Weights of a small transformer language model.
Size: 9 layers, width 192, vocabulary 4096, 4.34M parameters.
Training: a variant of Adam for these matrices, 128M tokens.
Each number is 50 + 12 x the weight over its row's rms, rounded and kept within 0 to 99. Layers, rows and columns count from 0. The size before them is the row's rms in percent of the matrix's.

# layer 3 MLP up, 768x192, rms 0.0721, rows 459-484, columns 128-191
089:55 59 48 64 56 47 66 76 46 48 38 60 47 48 53 61 64 45 74 55 43 47 34 27 34 44 37 30 43 34 54 39 46 61 38 30 61 51 54 34 27 58 59 64 57 50 80 69 43 55 36 56 67 46 67 35 44 69 49 36 50 50 67 43
094:36 53 38 27 61 56 46 31 56 38 47 47 75 62 35 42 69 44 35 35 44 33 60 40 58 68 34 36 68 64 46 37 57 38 37 55 67 50 71 48 50 63 47 34 64 39 42 48 46 44 52 53 65 66 57 74 50 50 55 43 58 56 46 54
097:49 59 67 49 29 71 38 44 40 49 39 75 38 49 58 46 43 48 38 50 69 60 45 74 62 43 50 61 56 54 46 27 54 46 54 57 66 46 46 60 44 67 53 33 61 56 62 50 50 31 33 62 52 47 45 22 56 40 40 36 70 21 67 48
098:32 60 30 62 60 53 66 45 79 66 46 62 67 46 48 65 40 53 48 67 36 37 47 59 67 62 48 26 55 81 44 54 51 66 60 59 69 38 40 55 61 55 58 53 54 54 40 50 56 44 68 59 57 46 39 51 46 49 47 48 54 47 40 37
102:44 44 50 62 57 66 55 47 52 43 31 48 60 38 63 42 60 87 62 35 54 40 31 58 38 60 30 66 33 56 44 33 52 46 53 31 45 62 47 40 61 50 36 54 45 62 76 71 57 61 44 51 57 59 36 44 52 21 61 49 53 70 54 43
101:48 46 28 45 33 43 41 55 54 52 40 50 37 48 63 54 45 37 29 50 29 43 61 30 64 42 63 63 46 34 60 46 40 65 60 71 46 43 25 43 65 71 54 40 54 67 42 52 42 49 56 73 59 61 23 32 45 61 56 40 66 56 48 32
094:34 54 64 44 38 44 37 56 53 56 44 40 41 36 57 37 32 74 39 39 55 48 58 57 50 53 55 43 48 46 47 48 40 50 46 43 52 66 54 27 51 51 60 36 42 35 74 18 34 66 60 48 54 66 31 58 71 80 42 61 45 53 78 32
096:46 52 46 54 50 74 49 51 58 52 45 52 55 63 57 49 75 44 36 47 53 32 46 50 49 52 52 54 47 68 64 28 39 34 58 48 59 46 58 61 43 59 56 47 78 42 64 86 43 56 55 54 40 53 63 50 52 52 40 41 51 56 36 26
111:29 67 24 41 28 58 41 57 43 73 36 60 49 52 68 57 59 38 49 42 48 52 35 29 45 42 67 48 50 53 76 32 63 55 45 49 29 53 64 37 58 41 45 36 75 52 61 67 55 41 34 69 45 50 70 30 37 38 54 52 70 42 33 46
096:51 68 37 35 54 32 37 68 68 36 35 58 36 50 74 78 56 44 44 56 56 58 41 56 44 54 62 49 58 48 59 57 61 63 33 46 43 68 44 59 46 62 30 64 51 61 61 43 58 46 31 34 25 45 55 51 46 38 75 61 53 46 43 54
099:49 55 27 33 39 58 60 39 43 58 56 79 45 56 55 65 35 57 71 41 77 24 54 78 46 53 82 36 39 47 52 32 33 46 58 46 54 43 51 59 56 51 53 58 49 59 45 56 54 67 62 58 48 50 39 27 48 50 62 38 55 25 61 51
098:49 28 39 41 51 35 45 60 83 81 31 57 52 59 58 55 31 87 43 48 50 59 40 57 60 49 41 42 63 57 51 63 59 43 51 50 53 37 22 62 47 66 54 43 50 75 58 66 60 54 46 42 42 58 47 35 52 33 46 53 51 67 38 66
103:32 68 63 44 29 42 40 62 60 60 29 60 43 45 42 84 32 37 57 71 35 38 27 46 40 51 55 65 52 31 57 50 49 55 59 28 48 47 30 48 45 48 60 49 46 47 64 54 59 36 34 36 50 66 47 69 50 60 74 48 48 74 57 57
102:49 59 48 47 45 59 55 56 40 68 46 63 46 37 57 54 43 70 54 54 66 51 49 57 63 39 48 35 58 61 49 42 44 59 46 39 57 50 45 55 46 43 51 50 52 64 53 66 54 56 54 54 56 45 67 63 45 24 51 36 49 66 41 47
104:40 40 45 39 81 41 24 35 40 40 53 54 57 46 71 52 65 43 56 57 52 53 40 35 36 47 47 38 43 25 49 57 28 62 57 32 78 48 36 68 42 42 64 30 60 37 62 55 55 56 62 55 48 47 35 58 32 42 44 49 45 55 52 59
099:22 50 53 61 65 58 45 74 45 44 60 65 59 32 43 47 56 64 33 62 45 57 56 30 29 55 52 63 36 50 42 46 52 44 45 41 43 33 33 48 36 62 55 61 45 56 57 11 65 64 47 72 38 71 53 30 23 64 45 46 50 46 56 39
100:40 60 36 62 72 52 40 44 78 48 57 49 53 66 54 64 35 45 27 58 48 71 42 37 68 42 61 52 65 75 44 66 68 38 47 37 57 64 62 37 53 72 57 52 44 50 45 44 57 54 50 59 34 58 37 38 27 48 50 49 47 28 37 49
098:57 35 41 34 44 65 58 36 56 38 29 45 55 32 43 72 67 68 56 30 51 57 36 39 39 39 33 49 37 57 46 50 41 41 40 52 45 56 50 42 51 45 58 55 51 68 61 55 51 61 65 41 51 63 52 29 56 66 51 55 72 59 34 43
110:34 41 26 39 31 53 64 44 42 52 55 55 34 74 40 51 22 59 61 63 41 23 35 33 61 61 42 36 49 57 31 36 68 53 65 50 69 53 52 39 39 45 51 64 67 57 50 56 38 22 31 53 51 42 69 61 49 53 56 56 45 33 58 66
100:38 54 54 66 53 60 39 59 52 46 54 41 54 46 52 49 46 73 52 46 40 23 51 55 51 39 48 46 41 40 43 54 35 52 56 41 69 60 40 52 46 47 64 45 40 24 50 64 75 48 26 59 34 41 46 65 43 22 59 41 52 43 38 46
101:47 70 55 55 61 63 38 32 61 56 34 56 46 32 53 35 62 39 44 55 56 49 21 51 62 43 49 63 52 48 73 62 47 43 48 54 55 53 32 35 59 45 59 58 43 48 40 26 33 45 43 58 66 36 57 55 54 68 64 53 61 45 65 66
095:50 59 45 34 33 35 38 34 38 48 33 64 68 45 60 51 29 56 47 41 39 33 50 36 58 53 72 32 58 66 68 57 50 59 69 46 55 33 58 82 32 54 52 65 56 64 50 64 42 45 57 51 56 46 67 66 43 51 56 43 49 49 65 44
100:47 52 38 68 52 55 41 54 54 51 36 49 36 59 53 50 35 32 42 72 52 31 45 41 53 43 32 60 41 48 33 52 47 63 38 46 77 56 33 43 55 54 72 48 71 50 43 48 37 53 62 45 63 53 69 57 53 60 58 68 54 59 38 66
113:29 46 49 37 41 33 43 57 50 44 54 63 43 34 57 51 69 59 64 78 20 58 55 56 43 64 42 33 54 65 57 57 37 27 48 52 55 23 42 53 62 44 74 62 41 50 84 34 46 21 53 66 55 58 50 50 51 51 49 67 58 50 69 58
095:60 54 57 31 49 34 51 55 52 55 59 37 69 61 57 55 39 57 57 51 45 54 49 52 52 44 61 30 59 40 68 69 22 58 40 57 73 48 40 60 54 32 58 50 38 42 43 54 75 42 54 35 48 55 45 48 46 51 28 62 50 42 44 72
109:35 49 59 68 62 70 37 35 66 36 38 51 48 56 45 67 46 40 54 76 51 39 45 62 42 39 53 48 64 47 37 38 41 42 38 57 53 51 65 48 60 46 49 49 77 44 55 35 50 41 38 67 58 67 61 40 53 44 42 51 50 33 47 53
# layer 3 MLP down (transposed), 768x192, rms 0.0616, rows 459-483, columns 128-191
096:53 53 26 40 57 55 61 39 65 49 47 47 70 54 38 44 46 41 32 31 56 39 55 57 73 83 40 48 51 50 54 44 53 60 65 72 24 30 34 67 65 52 38 44 55 28 54 62 46 53 73 46 45 67 35 81 40 45 68 72 63 61 46 41
086:54 54 56 62 37 50 63 58 35 44 61 45 38 52 59 67 62 41 61 46 34 80 57 43 25 51 48 64 51 59 63 45 35 54 63 47 42 74 53 59 48 55 40 66 46 44 49 53 58 63 43 38 40 50 33 29 51 68 53 56 58 52 37 48
102:60 48 60 67 28 38 42 47 54 41 42 49 40 38 51 57 48 48 48 29 54 69 61 54 50 52 38 47 38 55 43 57 38 40 38 37 66 51 51 33 47 75 56 48 57 45 48 45 59 37 63 47 60 35 25 20 41 36 56 57 46 33 50 60
098:62 64 45 32 53 58 37 40 38 50 41 51 56 41 31 59 55 50 54 68 43 68 59 46 48 58 39 45 53 34 46 55 68 14 57 63 51 38 53 47 50 39 55 40 57 45 39 23 38 50 52 53 44 68 56 36 61 49 50 57 56 45 61 66
105:23 55 40 26 46 37 33 52 69 71 57 54 43 65 34 58 39 32 30 72 40 50 61 47 68 55 74 44 43 41 60 61 64 61 44 55 46 27 52 51 41 32 51 33 44 48 40 42 54 42 47 37 42 57 56 45 33 67 55 46 66 46 48 43
103:47 55 60 52 37 43 51 22 50 54 72 60 48 46 46 45 34 26 59 37 61 44 53 53 71 55 63 46 40 56 73 48 44 56 63 51 48 25 48 50 53 56 30 56 51 67 47 47 41 51 42 39 42 28 54 46 59 39 56 37 50 44 27 58
099:49 11 41 64 64 51 70 30 25 61 69 43 58 50 51 57 54 63 52 55 54 49 53 54 50 55 32 59 39 33 54 48 43 47 55 50 57 40 50 53 59 68 46 50 27 61 45 64 74 44 51 40 36 23 41 37 28 39 50 45 54 48 44 59
101:49 41 55 62 41 52 29 45 46 70 46 36 52 54 53 31 68 41 44 45 40 40 52 49 38 45 42 66 53 77 43 74 29 32 56 48 50 61 33 61 32 42 19 63 54 64 38 63 57 33 45 33 61 27 42 75 48 28 54 62 64 64 46 62
114:48 44 51 40 38 58 47 55 75 62 47 39 37 36 51 54 58 56 63 57 26 61 39 50 59 66 59 44 69 47 41 43 51 67 70 52 63 43 49 49 57 55 42 57 38 54 51 51 43 37 57 50 47 33 62 48 64 69 36 55 44 73 46 50
100:71 32 34 61 59 62 40 52 79 40 44 41 41 49 46 38 50 79 43 38 54 41 82 46 62 52 41 43 56 52 21 52 44 44 51 68 52 34 47 37 63 39 57 46 56 57 27 40 47 66 46 60 54 49 66 27 40 40 40 52 46 48 27 51
104:56 54 52 69 42 46 58 66 52 39 45 40 32 62 59 26 53 49 52 42 60 50 39 42 65 43 42 73 50 46 49 54 53 62 30 44 40 57 46 29 37 52 43 56 37 39 55 58 77 60 26 61 39 53 66 63 64 28 29 26 56 47 58 64
097:66 54 65 64 61 63 59 59 38 44 79 64 13 62 56 57 53 47 53 32 61 66 26 31 31 58 59 48 48 53 72 41 48 50 42 63 57 65 44 50 58 50 51 56 63 43 53 51 59 32 67 45 61 44 56 74 63 48 68 59 49 57 59 55
099:62 66 42 56 56 23 39 38 38 60 46 47 31 62 65 65 58 39 48 50 49 42 48 57 53 29 39 41 47 34 24 53 70 41 45 39 58 52 40 62 50 35 47 39 76 45 68 67 46 74 66 39 50 49 46 67 56 57 39 49 30 40 47 78
104:84 53 36 52 43 57 50 60 37 57 50 48 28 65 56 29 36 40 53 54 46 55 33 66 54 48 56 45 44 35 41 67 51 69 57 48 60 41 67 66 43 54 26 60 46 64 57 52 42 51 47 48 62 55 46 55 53 43 49 40 56 68 51 48
101:58 70 50 56 55 44 25 47 48 37 25 59 60 51 56 37 40 50 39 43 39 42 50 36 56 53 51 48 45 70 69 42 74 52 48 53 48 54 74 30 64 57 44 47 33 58 43 22 62 44 37 44 40 50 26 60 46 43 56 67 35 31 46 17
094:51 59 40 53 23 44 27 34 59 71 58 37 60 61 44 37 53 32 72 52 52 40 69 46 52 52 35 52 57 50 56 47 34 53 46 66 48 48 52 42 56 59 50 60 59 38 57 66 45 47 54 31 37 39 38 51 75 29 60 45 56 54 58 56
093:48 62 46 48 51 77 44 60 53 55 35 57 49 45 43 42 47 57 70 68 59 54 45 52 42 45 52 38 62 33 41 47 56 49 41 54 51 42 53 71 37 37 55 50 49 58 48 48 26 21 35 50 58 38 48 34 61 47 59 46 54 55 40 35
092:32 60 57 61 49 45 46 43 61 60 63 49 39 69 70 53 49 32 76 69 52 47 34 43 63 42 52 56 48 52 52 53 73 50 61 38 48 52 71 48 22 53 53 46 38 33 31 77 38 53 50 62 59 51 56 33 53 38 58 49 44 62 34 52
116:64 42 55 49 46 61 47 50 60 38 72 68 43 35 46 54 70 50 36 60 39 68 52 57 43 80 56 54 59 49 52 54 70 37 50 30 46 55 43 54 65 52 56 79 43 57 39 38 46 41 60 80 37 62 57 50 29 51 40 35 62 51 32 66
100:73 59 47 43 60 56 33 55 53 48 40 39 42 50 44 44 68 50 35 56 41 48 50 23 55 56 75 67 67 55 53 39 46 59 30 59 52 37 52 27 55 58 55 35 39 61 47 61 51 48 57 37 53 52 50 48 68 43 29 60 30 51 59 44
100:32 63 54 56 25 37 68 60 38 63 42 45 62 58 69 57 37 48 59 25 35 63 78 47 59 46 40 37 72 57 31 35 75 48 46 35 39 51 35 61 36 58 52 52 63 55 56 66 62 51 50 29 48 66 55 39 69 50 50 61 47 40 51 46
100:61 46 41 61 68 47 41 68 62 45 48 27 32 42 50 30 47 30 58 66 54 62 29 35 55 52 51 38 43 21 42 65 45 47 50 61 56 50 57 43 70 64 58 47 42 34 32 63 55 33 57 37 52 47 26 53 46 68 55 49 41 53 50 45
095:50 60 38 63 36 45 33 53 57 55 55 52 51 32 38 36 52 67 36 33 51 36 53 55 54 72 44 49 53 54 31 65 43 41 33 77 36 43 77 31 60 38 42 36 53 38 38 38 60 44 42 52 33 36 43 43 71 61 56 43 37 48 59 52
112:42 57 26 48 55 39 44 67 33 47 35 48 28 53 42 57 42 39 56 49 55 50 55 45 37 36 54 47 57 53 77 58 63 56 64 52 41 47 44 66 64 44 37 30 46 53 37 66 33 52 27 55 35 53 32 34 48 69 52 39 44 52 73 64
097:28 52 41 49 59 68 30 33 35 54 31 45 37 52 45 27 60 57 48 45 55 35 70 60 47 41 08 40 54 41 39 54 58 31 53 42 21 50 68 44 47 68 63 67 55 33 37 48 20 59 40 66 47 61 67 51 65 46 51 62 63 48 70 45